Each number is 128 + 32 x the weight over its row's rms, rounded and kept within 0 to 255. Layers, rows and columns count from 0. The size above them is the row's rms in percent of the matrix's.

# layer 5 MLP up, 384x96, rms 0.083, rows 76-99, columns 0-95
size [103 102 111 100 103  91  93 108 103  96  99  90 102 107 102  98  97 103 100  91  96  99 100 110]
[[ 73 176 150 100 112 103 151  75 146 147 175 119 136 163 116 188 173 165 142 115 122 143  92 134 174  82 140 142 143  51 143  76 103  81 106 120  81  74 121 151 127 107 111 162 123  97 184 118 135  61 140 160 119 134 151 134 109  71 132 103 104 188 152 138 139  87 150 123 131 108 139 184 167 143 141 111  93 111  73 158 195  78 163 105 113 130 102  96 119 171 105 154 161 140 157 128]
 [114 153  54 135 129 151 123  94 118 128 111 163 132 203 102 146  99 106 106 121 190 162 131 141  93 161 133 144 124 123  89 112 157 112 107 183 121 136 153 222 107 130 156 116 154 124  91 166 122 172 144 109  94  52 181 135 130 132  90 126  98 146 128 162 131 156 135 168 185 126 130 150  70  87 164 111 130  69 147 159 127 135 198 111 190 119  86 189 146  97 147 135 152 143 118 109]
 [138  95 207 136 151 113 137 133 104 129 113 138 100 172  80 166 160 107 178 199  84 156 143 177 115 145 136 178 106 148 116 171 163  65 157 118 122 112 109 152 110 201 108  81 146 175 144 139 104 164  75 118 153 144 124 144 159 165 142  87 144 105 110 156 132 152  84 138 193 132 127 134 181  98 165 116 209 149 156 144  53 143 150 132 144 127 111 109  97 118 107 135 170 127 159 141]
 [152 109  91 134 128 161 147 106 123 186 150 148  90 151 116  66 143 122 122 115 108 131 146 195 155 147 158 125 140 150 193  98 106 142 184 115 130 114 147 131 126 166 131  81  84 133  88 129 108 157 132 166  70 115 130 106 141 191 110  94 152  89 185 130  50 182 189 130 141 130 176 105 143  96  88 106 102 127 113  93 143 153 143 167  92 176 118 122 120 188  95 107 103  64 126  69]
 [151  68 143 131 126 146 120 189 147  82 120 103 126 158 168 170 107 107  67 143 147 194 100 144  81  54 115 166 153 153  91 142 160  78 149 176 133 126  91 136 178 110 171  78 164 100 166  67 100 105 130 157 131 161  86 141  85 113 183 131 132 102 170  68 116 131 133 105 126 161  67 134 142  95  93 143 169 133 110 151 135 149 101 110 115 146 108 117 126 164 153 124 133 155  86 187]
 [138  99 187 162 117 163 145 111 171 200 157 105  87 117  99 148 145 160 113 100  82 128 134  81 166 142 160 111 132 167  65 153 125 158 139 164 147 100 133  54  49 118 136 141 175 121 133 162 134 162  95 116 102  73  75 141 163 114 123 125 131 153 162 142 120 167 145 114 139 112 171 102 103 107 114 113 126 101 103 142 110  46 161 137 147 117  58 138 129 159 118 133 105 126  60 191]
 [ 92 167  81 120 164  89 180 120 150 148 105  80  73 140  98  97 195 137 157  95 111  62  94 143 131 138 159 150 125  68 106 154 149 101  85 143 126 142 119 149 128 143 172 136 164 163 116 126 127  64  80 151 125  83  80 139 126 126 152 101 136 187  91 149 107 132 145 128  86 132 187  82 166  83  88 135 103 133 122  98 141 140  91 112 152 112 165 131 119  33  81 148 145  83 124 132]
 [181 129  50  68 125 117 111 148 140 157 132 130 168 117 115 145 126 107 110 103 109 128 155 167 131 156 118 135 112  68 123 203 157 149 176 135 126 144 134 114 172 183 145  74 182 108 126  86 108 186 129  97 164 146 151 167 157 160 143 165  94  97 112 120 158 149 112 138  75  99 126 136 125 138 140  94  93 136 111 166 128 142 124  90 106 130 118 136 130 220  69 142 147  80  42  93]
 [113 155 154  82 172 139 110  72 140 116 109 143 116 111 142 180 173  79 134 152  86 109 144 160 137 100 145  99 115 178 158  81 160 155 110 150  89  91 125  93 132 177 143 157 139 137 131 165 128 130 152 140  83  91 136 108  96 129  91 102 132  97 119  97 118 138  55 169 128 182  80 169 122 178 120 109 169 221 112 147  76 150 177 103 109 146 146 213  81 156 127 168 139 129 123 135]
 [181 137  89 151  83 155  91 135 139 115 114 124 162  96 161 119 166 137 120 184 127 183 113 116  88 123 132 152 114 143  82 131 139 139 144  99 158 160 141 121 105 152 151 169 155 138 143 149 141 117 189 110 106 180 156 191 153 105 171  79  94 166 120 137 173 141 171  79  76  93 147  66 115 130 150 133 133 130 159 189 137  42 129 136 151 175 166 130  51 135 121  88 120 120 131  64]
 [ 94 104  75 154 133 105 180 126 119  92 155  98 106 108 100 145 174 126 141 119 129 111 167 107 103 143 171 115 140 161 186 155 155 170 156 154 125 134  97 132  97 132 122 119 105 156  74  96 110 160  84  53 109 156 122 131  96 167 139 134 159 200 114 175 140 149 170 133  91 125  92 149 101  37 104  64  78 152 169 180 130 117 132 152 114 116 127  55 129 131 128 117 115 190 172 126]
 [142  91  97  97 131 117 166 156 145 145  94 132 132  86  78 124 142 163 125 164 155 114 137 109 129  47 177 158 141 212  75 108 125 117 108 107 103 139 103  70 131  79 130  81 134  98  95 149 110 153 129 111 133 111  66 164  91 124 151 121 161 100  91 121 117  80  69 145 149 157 106 124 117 156  97 127  97 153 121 137 143  83 133 159  85 176 160 150 155 204  46 129 175 111 102 107]
 [119 113 128 164 135 194  90 126 117 106 131 161 127 147 211  58 131 147 173 163 162 123 152 148 120 135 117  79  66 135 128 109 117 180 113  97 126 168 161 160 119 138 150 116 129 185  46 195  97 115 161 149 108  94 135 136 166 110 105 144  95 159 116 139  92  76 159 130 146  88 145 129 128 130 110 130 133 117 148 104 133 120 181 128 130 148  81  98 184  86 125  87 145 217 138  85]
 [119 116  77 113 180 115 191 124 126 161 201  72 138 144 166 148 128 103 120 155 133 132 100 116 163 117 121  97  96 117 126 104 131  74  84 138 123  81 127  84 151  48 181 128 124  73 137 107 127 188 138 133 127 117 138 151 153 154  81 149 130  56 157 119  90  83 135 144  97 168 178 116 129 148 105 224  97 156 110 164 128 102 131 155 111 173 141  91 100 138 112  98 100 108 153  87]
 [116 115 153  65 165  96 167 109 127 114 112 203 145 120 149 122 126  89 168  98 144 145 100 128  53  70 146 112 142 114 137  78 191 117  66  94  71 115 107  86 120 111 135  82 128 151 169 162 162 174 108 150  99 139 123 170 133 147 105 160 162 153 172 133 179 114  89 127  77 139  78 118 132 130  94 155 101 198 197 106 123 171 120 112  98 131 125  86 103 162 113 155 109 146 132 141]
 [125 145 133 138 113 163 110 138 156 134 129 126  58  79 169 160 157 155 131 161  79 196 158 103 159 126 156  93 156 140 136 174 115 142 154 154 141 157 122 118 185 106  64 123 116 185 101 166 142 102 162 102 133  92 133 133 109  71 121 158  92 154  71 143 145 112 113  77 122 152 124 111 146 132 133 150 127 127  97 193 200 151  75 137 114 139  95  73 117 170 132 141 125 124 153 235]
 [141  95  93 141 191 120 176 114 147 146 140 107 196 136 133 128 164  86 115 149 125 137 117  86  80 146  72 136 163 144 122 175 174 113 142 193 169  84 152 171 134 139 111 108 113 155 123 110 112 109 152  92 185 137  65 146 109 140 151 133 187 139  77 147 107  82 105 115  97 112 150 107  80 167 123 121 174  81 162 119 152 152 129 186 149 191 158  76 130 172  78 144 147 177 144 111]
 [170 144 104 118 121 147 135  58 103 112  51 137 136 126 124 172 109 113 116 150 158 121 110 175 168 168  82 137 108 164 174 180 124 114 112 139 129 132 131 170 137 120  90  71 168  64 170  95 115  95 135 109 114 123  82 127 146 148 174 151  87 144 174 122  61  89 152  57 119 105 127 109 104 131 122 139  73  62 147 155  97 106 134  71 104 136 121 163 137 148  99 123 174 171  84 170]
 [123 153 120 167 171  84 141 134 108 162 146 109  89 148 151 128 177 188 123 162 133 147  76  56 140 161 116 103 133 121  66 159 178 117 151 112 111 127 150  70 163 131 130 110 129  85 106 167 153 138 136  65 141 169 150 154 103 118 156 170  93 134 184  94 112 193  78 119 117 204 166 147 103  98 141 139 148 150 110 222 104 129 106 162 124 103 173 134 158 157 122 100 143 154 146 125]
 [115 165 133 135 118 118 158  83  67 135  91 142 148 128 164 152 153 113 168 148 148 169 157 132 136 113 194  99 102 141 194 102 122 154 133 105  85 127 150  98 145 177 113 143 135 132 170  13 183 123  91  71 143 118 121 100 153 123  74 168 123 128 157  93 126 173  97 159 143 136  67 138  78  64  89 126 122  90 149 130  89 136 112 126 145 115  85  83 112 111  95 101 130 148  87 160]
 [114 139 101 162 120 107 166 112 159 167 189 114 155 142 119  85 118 132  74  57 129  97 161  55  77  82  52 172  94 137  55 117 119  91 108  88 137 120 131 103 127  92  83  85 122 157  92 159 139 153 113 122  73 121 108 170 152  86 185  93 143 118 149 125 113 120 109 149 151 140 153 117 141  83 131 164 123 129 174 115  84 131 116 105 113 121 205  79 128 137  87 168 128 122 110 153]
 [148 101 165 153 153 116 155 151 121 124 139 131 149 165 155 113 127 110 116 110 113  99  99 124 110 171 120 112 165 112 119  48 171 166 114 167 143  71 122 162  75 101 126 107 104 171 164  91 126  90  70 146  98 196 118 145  87 179 115 110 168 132  76 130 148  68 105 151 165 120 146 113 130 142 107 160 129 115 121 225 127 152  75 112  91 160 109 160 134 129 122 184 193  89 185 144]
 [199 139  62 130 209 140  75 100 102  79 133 120 105 112 165 108  89 111  99 133 147 148  90 144  94 185 117 105 119  97 159 162 178 105 162 127 152 142 157 140 107 144 103 110 179  84 114  67 113 129 167 131 156 130 201 122  84 129 134 119  99 121  96 120 164  77 154 143 168  65 133 141 117 150 123 139  96  61 102 132 172 178 113  93  99 159 129 145 147 107 160 116 178 145 146 160]
 [150 137 183  99  79 137 159 146 110 110 130 104 126 180 105  60 144 126 147  79 142 110 168 113  84  65 157 126  74 149 151 109 120 145 166 158 170 130 149  81 149 110 142 159 125 118  50  76 107 133 152 125 153 140 140 135 161  77 113 151 134 153  86 165 132 198 145 173 170 134 153 100 167 181 187 166 105 117 111  90 150 103 101 121 165 164 180 131 152 159  95 117 109  90  89 164]]
# layer 5 MLP down (transposed), 384x96, rms 0.083, rows 76-99, columns 0-95
size [ 98 105 105 106 101  93  88 101 102  97 102  91  96 105  97  95  98 100 101  95  94 100  98 109]
[[152  77  87 108 168 123 115 129 158 111 114  99 117  93 125  83 121 147 147 145 135 116 119 116 159  41 112 109  55 164 120 133 142 162 101  87 134 177 161 129 105 122 156 109 111 141 166  91 129 159 140 111 139 143 123  71 117 145 187 127 156  70 143 131 139  55  98  73 183 112 103  97 135 123  66 135  93 137 188  94  74 147 130  90 162 134 174 112 132 112  85 108  83 184 166 162]
 [144 117 172  94 138 124 129 161 168 104 163 136 114 159 115 135 137 174 145 111  90 176 128 146 205 149 119 108 133 114 136 116 225 174 117  97 124 172 159 128 118  72 161 112 100  89 103 118  74  94 145 164 167 127  78 106 128 165 139 113  83 129 116 108  81  31 128 135 143 135 116 152 154 135  78 146 155 121 195 139 174 167 114 171 136 188 118 127  97 129 123 175 134 159 147  90]
 [127 121 135 160 103 183 196 174 136 122  65 118 175  82 115 101  82 125  89 135 150 156 143 149  92 111 178 161 170 126 165 177  91 127 100 169 121 157 127 121 165 116  85 116  58 117 120 158 125 121  84  93 111 106 110  62 146 131 122  60 161 159 129 152  95 125 135  94 116  65 150  91 101  95 138 137 126 167 130 155  65 139 114 107 177  84  70 127 154 146 153 100 110 151 131 179]
 [128 131  88  80  95 126 137 117 102 150 124  84 132  90 164 167 154 154 159 111 130 138 112 135  68 109  99 140 139  55  69  88 114 115 119 100 107 133 153  61 157  70 210 148 138 126 117  79 141  78 121 170 134 167 103 137 201 126 125 100 135 111 163 127 123  84 118 160 119 126 102 118 188  66 172 107  90 111 194 146 130 168 155  85 157 139 129 132 135 133 184 113  74 122 137 112]
 [ 99 154 156 101 111 146 173 120 100 141 154 134  73 158 102 202 104 138 193  98 108  96 163 186 142 171 104 117 124 131 127 102  87 148 146  87 173 155 118 117 138 165  82 119 121 103 150 161 141 153 126  86 143  92 179 175 144 104 132 149 134  94 121 126  83  73 167 112 175 154 164 115 145 183 157  83  82  80 122 113 125 173 181 135 129 125 184 161 135  44 152 143 107 115 110  93]
 [137 202 159 147 201 130  87 125 153 120 111 137 116 141 122 118 115 136 195 167  79 125 114  98 109 101 208 119 137 141 181 148 112 133 108  98  76 147 136 108 128 129 107 122 150 183 104 172 111 146 113  95 104  70 111 138  99 103  71 102  95 113  69  86 132 162 180 143  56  94 122 159 118 119  70 149 180 101 109 146  75 105 175 136 174 115 114 150 184 124 145 124 144 109 139 123]
 [131 128 178 145 122 184 122 162  74 124 135 126 184  80 143 124  87 109  97 114 123 193 120 175 123 158 165 112 143 179 125 151 102 144 166 110 146 109 182 104 129 147 113 131 163 107 157  99 168 180 107 179 137  91 160  96 102 180 174 155  95 117  96  74 112 117  98 126 133  76 117 123 117 164 168  97 154 137 112  99 115  65 118 120 116 137 119 151 129 174 154  78  36 170 109  72]
 [118 101 166 143 104 102 157 124 132 101 134 168 157 139 131 142 132 119 116 145 146 175  96 163 121 143 161  84 119 186  85 105 114 122  60  88 134 109 133 132 178 118 129 119 106 125  84  85 177 118  88 156 118 154 113  94 195 174 140 203 227 130 109 118  91 117 130 169 126  43 141 145 149 165 149 128 135 132  81 123 141 213  83 122 128 139 101 118 154 163 154 131 116 166 178 138]
 [134 127  63 129 132 141  99 159 127 125 112 164  58 130 109  70 119 110 169 103 153 176 180 117 161 123 154 149 116 104 136  91 137 125 111 142 124  97 163 159 175 161  98  72 136 147  58  95  74 120  99 126 163 126  76 102 127 126 156 116 105 168 126 111 153 123 132  50 118 133 196  97 141 162 132 136 114 114 162 101  97 100  94 105 141 149 158  66 126  58  93 107 213 138 153 142]
 [119 119 103  84 111 117 156 176 137 117 107 165 166 128 137 141 183 178 126 135 115 133 164 123 155 122 132 131 131 132 108 115 128  64  85 144 141 160 112 112 158 138  80 180  99 158  98 177 118 110 109 173 171 175 159 142  76  96 151 129 172 159 148 154 116 132  97 117 162 170 131 176 114 146 154 143  59 100 121 162  93  92 184 143  78 131 121 112 107 172  77 181 162 162 102 232]
 [ 99 146 157 108  94 167  87 118 139 169 145 105 159 126 161  94 168 143 138 145 140 133 160 116 122 172 109 137 181 113 148 140 159 137  70 125 105 129 130 215 154 147 167 161  89  91 149 169 140 169 122 160 153 102 117 152 149 115  66 136 101  23 150 105 132 100 106 100 108 204 147  93  93 196 102 134 110 147 102 135 146  97 123  98 170 140 139 182  93 171 153 108 171 118 118 172]
 [109 135 123 159  50 126 116 133  90  97 150 102  97  71 136 116 111  99 149 109  76 140 134 124  97 160 131 103 145 109 157 177 148 138 126 167 150 118 141 205  88 130  93 155 106 167 159 107 152  93 113 186  90 172 151 118 152 142 135 195  91 118 129 170 118 156 231  94  74 184 151 140 113 119 132  79 149  84 118  82 110 151 131 163 115  99  90  83 109 103 134 134  93  98 161 108]
 [162 161 163  88 144  95 120 146 113 169 103 100 101  93  83 147 126 124 139  97 146 145  93 115 159 145 127 133 116 160  70 154 125 101 127 172 160 123 102 152 135  62 112 166  98 123 194  77 163  89 130 104 138 124 150 149  84 159 154 123 147 150 109 162 121 176  72 171 134 149 136 126 127 189 122 125 117 168  66 173 120 165 171 109  65 131 172 169  89 201 135  98 132  75 143 187]
 [147 147 120 109 171  98 168 109 136 123  84  64 150 115 143 155 103 167 150 203  91 131 145 202 125 131 140 165 188 171 160  97 188 192 163 162 120  39  83 122 189 166 172  82  90 150 128 103 170  95 130 116 128  79 137 115  99  99 126 128 135 118 125 123 195 146 146 114 141 138 129 123 103  90 138 100 136 141 125 163 151 142  98 157 109 169 135 122 132 125 140 160 178  77 132 115]
 [147 157 101 105 132 115 175 126 141 140 158 134  86  50  94 169 150 131 139 124 135 172 187 160 103 145  91 114  76 108  87 152 122 171 122  95 128 129 157 107 115  84 169  70 184 131  66 153  95 151 101  78 125 161 132 161 147 123 133 137  98 130  62 155 128 176 161 143 141 110 129 159  84 126 136 140 101 117 140 197 118  59 174 182 144 103 177  88  87 135  91 158  94 143 126  95]
 [111 123 136  98 139  42 114 128  76 138  83  89 118 133 125 115 225 159 101 115 116 121  66 144 116 158 159 175 120 155 116  73 185  59 127 127 124 153 137 127 138 139 130 108 143  99 119 101 119  93 117 158 166 147 129 111 125 154 132 139 133 127 143  40 145 162 137 132 158 133 158 162 200 129  98 166 143 137 183 112  99 155 130 178 180 102 120  84 193 141  88  98 120 145 153  89]
 [139 142 207  94 141 146 205 150 127 133 140  63 113  81 118 135 127  99 127 144 156 138 167 128 117 107 142 184 134 111 101 151 129 126 166  68 196 108 153 143  85 159  80 126 107  98 116 131 180  98 127 129 139 167 115 112  91 129 102  99 124  64  92 134 148  64 157  70 162 155 131 120 151 110 135 186 107 118  98 158 203 160 175 166 114 170 189 145 106 104 123 132  99 154 119 124]
 [ 98  61  84  96  38 163 102 116 138 143 140 162 128 169  88 145 108 116 127 109 123  79  89 131 131  88 115  99 117 146 116  90 115 110 108 125 133  90 110 128 111 121 166  88 121 170  65  70 153 110 120 150 123 113 198 125 133  66 118  90  70  84 129  88 140 128 114 151 123  87 146 156  73 139 149 144 122 222  72  89 147 161 113 154 120 151  90 117 155  81 116 102 123 113 134  94]
 [101 103 121 163  89 145  64  99 175  81 107 101 154  77 148 111 153  89 147 165  97 144 139 112  85 143 139 122 159 125 207  94 125  81 103 184 122  88  96 155 107 112  74 112 115 174  74  76 104 159 128 160 110 165  93 130 168 130  64 111 157 108 127 160 196 164 190 135 137  73  86  87 112 125 136 104 118 108 129  58 134 115 117 134 166 130 132 120 143  78 131 157 146 138 134 128]
 [121 101 130 132 145 153 163 108  95 133 123 177 111  99 104 107 122 114 128  56 113  88  55  85 142 125  85 128 109  79 106  75 122 148 130 142 187 149 153 103 151 130 144 147 159 112 112 144  95 133  75 167 170 134 163 191  80 156 168 128  90 138  77 155 111 169 100 171 115 162 147 119 168 152 159 169  94 163  48  93  68 115 111 114 144 131 170 120 147 131  85 120  95 173 179 139]
 [149 204  95 131 153 112 175 108 121 121 153 101 153  74 127 145 145 151 139 137 109 122 129 155 113 200 161 149 106 185 182 197 142 107 124  88  64 103 138 120 169 141 125 112 165 125 131 108 165 127 116 132 112 155 155 125  95 127 132 124 131 133 135 123  69 137  92 164 224  99  83 135 120 192  93 137 159 184 171  98 129 129 178 104 125 178 163  74  76  90 126  98 114 146 110 139]
 [131 109  63 107  77 146 147 186  61 167 142 115 134 126  79 126  94 188 131 101 149 147 171 119 116  90 142 155 157 169 145 171 132  97 133 164 153 116 121 176 166 104 144  75 145  90 125 132 137 177 164 162 150 143 107 120 122 128 123 137 131  94 115 147 144 186 163 142 117 191  97 175  74 151 131 113 190 128  48  91 137 123 161  83 109  93  93 117 141 110 125 132  94 207 125 108]
 [ 76 177 133  92 159 136 123 102 160 133 105 154 129 173  68 147  95 146 146 160  92 125 189 140 125 102 107 166 109  80  90 138  97 142 102 115 174 130  90 139 171  83 157 103 106  62 149 172  86 187 165 142 115 149  98 204 171  64 127 109 119 148 131 109  99 113 160  47  98 126 132 106  93 109 122 133 165 137 130 136 101 171  97 146 134 127 181 149 136  93 176 157  98 138 121  87]
 [110 152 127 164 164 135 100 122  94 140 137 157 123 116 170 160  98 136 171  72  95 133 107  75 147 183 190 167 181  99 173 205  90  81  92  75 102 156 123 114  91 111 183 169 131 126 151 135 140  92 145 120 170  77 125 136 150 105 155 138 119 163 149 120 102  86 157 110  49 100 134 113 115  82  83 126 118 154  88 143  87 175 163 136 150  93  94 129  99 190 150 130 104 135 141 125]]
# layer 5 MLP gate, 384x96, rms 0.0828, rows 77-100, columns 0-95
size [102 108 100  99  95  97 102 107  93 105  97 100 109  95  99  97  94 101  91  94 100 104 117 103]
[[ 91 102 142 129 106 166 121 105 120 136 123 171 169 129 113 143  52 161 121 100 135 107 189 127  99 151 106 147 123  83 125 110 160 114 138  71 114 114 144 133 102  98  84 194 140  83 110  86 194 135 183 175  48 152 136 164 147 130 111 124 159 174 105 127 123 126 177 154 110 174 140 127 109 112  79 166 118  78 130 155 190 131 151  87  95  95 158 111 159 174  89 111 140 113 178 180]
 [190 153 118 114 124 187  99 212 122 152 117 134 166 179 147 100 139 161 131  86 156  93 103 151 172 182  80 122 116 107 128  94 130 138 170 160 100 154 108  82 126  91 198 139 158 100 123 191  80 125 158 144 126  99 153 148 138 113 134 183 123 137 174 116  99 119 190 134 166 154 155 130 115 160 138 157 150 145 136 164 192 151 149  85 130 148 179 139 153 140  93 113  84 104 165  75]
 [165 138 152  71 106 148 122  73 146 150 136 108  92 120 167  80 170  96 145 142  95 141 114 117 122 120 130  84 161  28 146 121 141 175 150 173  96 174 128  68 126 142 159 118 154  83 137  38 159 150 150 103 164 105 105 142  99 142 139 110 118 110 127 171 136  69  82  86 152 130 169  69  69 154 173 118  98 122 165 139 128 174 144 102 140 135 133 120  87 169 143 102 161 118 111 103]
 [102 156  99 147 157  88 170 150 142 126  99 124 120 203 106 115 115 121 124 118 157  86 106 200 143 155 137  90 123  43 111 123 126 125 136  60 166 137 137 103 151  97  84 181 132 108 155  98 144  97 135 108  99  96 133 133 102  90  92 185 110 106 158 116  93 151 141 128  94  85  98 117 183 143 130  55 134 130 132 145 113 169 161 130 161 159 105 192 119 104 132  92  77 101  76 199]
 [154 124 140 126 149 158 130 151  61 103 109 126 122 142 161 157 132 129 144  70 107  86 133 152 104 147 168 100 112 116  80  92  74 100 172 113 188  71 157  97  94  94 135 161 116 136 138 107 166 177 160 127 172  69  82 159 126 134 100 111 133 151 167 175 127 131 132  72 109 187 144 129 153  93 154 150 108 119  99 141 127 102 124  95 161  94  59 159 146 198 123 126 158 143 135 222]
 [134 157 158 127 170 204  86 125 117  69  68 108 126 158  99 157 148 165 162 122 175 192 129 114 109 116 140  94 169 140 131 154 124  69  85 107  59 130 146 113 172  99  91 122 162 128 175 108 154  69 165 158  44 107 164 105 177 133 111 140 124 140 147 114 130 144 126 141 103 164 144 140  65 113 142 129 155  96 138 150 152 136 121 217  95 168 106 159 130 153 134 125  90 112 131 117]
 [122  97 119 149 155  90  82 116 177 111 147 136 116 140  97 131  64 119  87 116 141 120 142 135 146 129  83 151 178 192 128 133 177  67 155  95 146 153 134 142  97 115 134  95 201 144 200 156 132 151 127  96  75 127 171 168 123 139 159  78  67 132 134 127 150 147 149 111 125 158 163  90  87 135  66 172  64 121 175 128 119 107 119 114 119 147  72 190 106 178 143 155 132 122  89  97]
 [187 134 122 137 138 142 120 155  84 129 142 108 169 151 154 167 147 150  84 155 120  76 124 160 127  90 155  93 169 130 122 115  96 135 151  99  85 102  89 110 124  97 172 156 100  60 184 145 109 166 161  86 107 143  95 118 131 168 109 137 128 119 175 229 133  94 152 150 143 137 135  87 150 105 149 129 194 121  59  58 106 139 104 169 159 152 173 159 147 138 183 167 136 123 124 168]
 [ 96 113 134 159 141 168 113 103 179  88 159 132 126  89 148  87 139 137  98 137 133  97 154 153 108 168 104 120 121  64 147  76  87 106 104 130  91 178 174  53  86  86 151 164 153 178  93 155  72 120 120  86 172 101 130  94 134 151 112 159 109 160 153 145 148 168  99 100  97 128 137 151 126 145 116 168  96  61 142  90 196 179 108  84 143 135 124 172 176 105 122 135 147 153 187 135]
 [151 114 133 110 150  91  74 138 138 131 177  88 104 139 101 145 103 186  83 140 117 184 144 148 108 112 122 170 123 148 135 152 173 154 133 136 125 196  93 146 122 110  91 163 156  77 150  50 154 199 126 146 127 128  88 130 178 155 155 151 129 127 138 124 110 135 167 103 112  62 139 160 136 157 150  64 113  59  91 128 104 183 129 107 168 120 144  80  61 118 144 148 141  67 113 163]
 [139 145 130 108  62 129 154 134  82 101  92 131 143 117 159 134 145 169  92 122 106  99 133 126  64 116 142 119 159 128 172 145 115 137 137 164  88 168  38 166 159  86 126 107 149 131 100 141 132 126 124  46  88 136 134 150  75 161 128 110  49 146 177 142 134 114 136 117 114 156 101 163  98 147  59  54  97 190 122 145 113 147 123  47 102 168 133 130 123 125 105 151 107 136  82 139]
 [117 156 114 178 112 149 136 135 144 158 120 103 101 115 127 116 140 153 131 100 152 176 167 167 206 168  99 121  81 115 138  68 155 106 182 134 187 120 116 161 141 140  76 172 131 114  60  91 102  77  72  88 147 108  92 127 140 144 112 120 141 118 111 146 124 143  98 133 226  87 141 103 104 104 130 147 143 116 125 172  90 145 161 163 149 157 105 118 148 146 101 134 179 180  82  57]
 [132  94  69 137 140  82 180 127 167 147 127  96 157 112 165 147 143  78 140 206 153  98 152  87 151 203 112 132 120 155  96  72 166 147  97  82 132 129 116 132 128 202 157 135 125 132 135  98 122  81 126 161 136 140  94 118 108 116 155 148 140 147 197  99 148 153 158 139 127 136 178  90 110 129 106 127 133 138 205 126 122 180 152 102  99  94 103 164 123 143  64 177 146  60 155 146]
 [130  98 160 158 166 153 119 150  97 173 115 110 105 114 164 158 182 113 174 147 100  95 136 145 118  95 112 142 150 105 143 127 112 151 146 127  99 187 115 121 161 106 160 109 130  86 169 185 132 131 178 196 110 141  98 138 177  96  38  84  76 133  93 142  99  75 129 106  87 164 156 147  89 186 106 165  80  79 119 101 174  87 126  94 129 156  96 144 130 168 107 100 166 128 174 135]
 [ 90 128  89 137 119 111 104 120 131 100 148 107  65 161  85  87 147 158  91 127 152 159 131  71 178 187 126 120 119 125 103 160 121 132 107 123  98 126 173 150 165 128 119 155 174 107 142 130 154 124  93 117 111 170  98 113 143 161  77 100 151 120 163 136 137  95 140 181 157 138 144  95 150 191 136 109  81 115 161  87  80 143 171 128 155  78 147 175  50  52 139  81  69  84 171 107]
 [149 140  98 126  86  78 119 106  82 122 119 169 176 136 185 138  98 156 138 114 143 138 169 189 102 153 154 155 166 132 116 182 100 112 146 119 155 224 200 101 123  92 168 151  81 108 137 154 114  81  99 146 173 141 128  90 122 152 124  80 150 130 118 145 107 178 113 122 194 162 108  95 113 100 129 107 154 177 145 111 150 104 134 161 181 134  87 170 149 138 189 105 115 177 161 136]
 [148 145  66 127  42 147  67 189 158 142 112 169 142 152  47 140 124 122 136  85 110  91 182 140 148 153 137 149 179  95  91 136 129 120 160  60 104 108 166 115 105 131 106  80 134  93 112 143 162 168 151 173 104  87 160 143 171 108 125 143 113 110 128 113 118 125 107 179  60 128 114  91 108 115 193  90 124 152 149  92 173 121 119 162 169 115 145 134 147 165 167 134  93 114 156 108]
 [ 72 141 110 160 154 139  98 119 205  93 130 121 107 163 154 106 130 152 119  96 210 147 143 110 105 152 176 155 133 140 151 127 143  80 134 133 120 140 183 192 190 123 131 163 186 130 133 131 121 133 164  97 144 169 127 130 130 137 156 173 138  97 131 155 115 166 134  90 166 126  97  88 147 118 136 149 125 144 152  46 187 176 123 144 102  49  96 127 208 103 137 168 146 151 145  99]
 [102 185 138 158 165  68 151  96 105 213 171 110 100 178 204 129 134 120 117 103 100 151 168  76 128 154 109  92  78 110 114 126  88 140 179 148 109 182 134 144 139 105 140  92 132 154 125 110 143 106 144 124 111 149 108  74 129 152  90 110 124 159 128 125 128 107 133  90 116 158 205  97 144  95 156  82 132  89 150 162 133 129 106 144  38 131 101 151 156  93 165  98 140  98  69 123]
 [ 53  73 158 150 136 114 118 119 127  93 142 102 108 131 106 186 154  79 128 229 168  79  88 137 145  95  91 105 136 143 150 142 130 179  77 180 130 106 162 122 144 183  93  81 121 166 134 122 155 152 145 150  27  70  97 164 160 109 145  81 138 134 157 135 100 152 130 134  60 124 149 114 144 120 156 102 122  98 113 163 139 135 123 158 125 109 110 126 150 118 183 143 144 119 137  99]
 [115 156 156 147 180 120 140 175 117  99 152 135 135 162  96 124  44 109 151 147 157  72 151 115 114 123 117 154 195  49 108  89 154 138 163 174 127 121 151 103 139 115 136 148 141 109 133 127 147 154 161 227 169  95 167 104 137 142 129 134 106 158 147 132 137 162 114 137 148 148  84 128  73 123  77  99 213  69  98 110 112 159 127 108 165 144 109 108  83 164 180 120 116 134 145 167]
 [105  87 133 124 164 102 162  83 125  48 121 129  88 163 101 120 174 166 172  76 123 115 137 102 167 129 173 136 111  86 120 141 121 126 189  84 105 158 168 102 129 154 124 141 156 121  78 165 145  95  65 100 115 142 126 199 147 152 160 162 158 164 123 139  87 132 136 124 165 136  94 162 132 120 138  94 172 107 114  96 115 103 169 148 114 130 161 107 116 165  84  25 150 119 132 191]
 [106 126 184 117 102  80 151 119 100 119 169 126 199 183 173 129  91  79 138 136 109 132 146  89 156 153  69 152 153 123 144 116 121 137 170 115  91 114  92 144  97  55 144 167 142 160 159 156 107 142 112 145 126 146 138 149 144 175 115 176 107 101 172 156  92 204 138 128  71 112 107 140 149 200 124 148 184 139 124 169 187  83 112 115 151 119  60  81 128 143 129 133 115 153 130 172]
 [118 151  85 100 160  97  98 156 146 102 139 169  97 158 104  52  93  86 120 104  42 117 120 136 111 143 115 187 121  62 173  96 113 102 158 126 125  94 176  76  53 146 145 152 106 170 161 111 124 122 154 110 143 176 151 125 164 127 143 106 145 155 171 110 142 128 110 150 149 157 175 150 171 104 167 168 109 159  98 112 127 166 120  99 169 149 184 106 174  56 119 141 110 129 137 103]]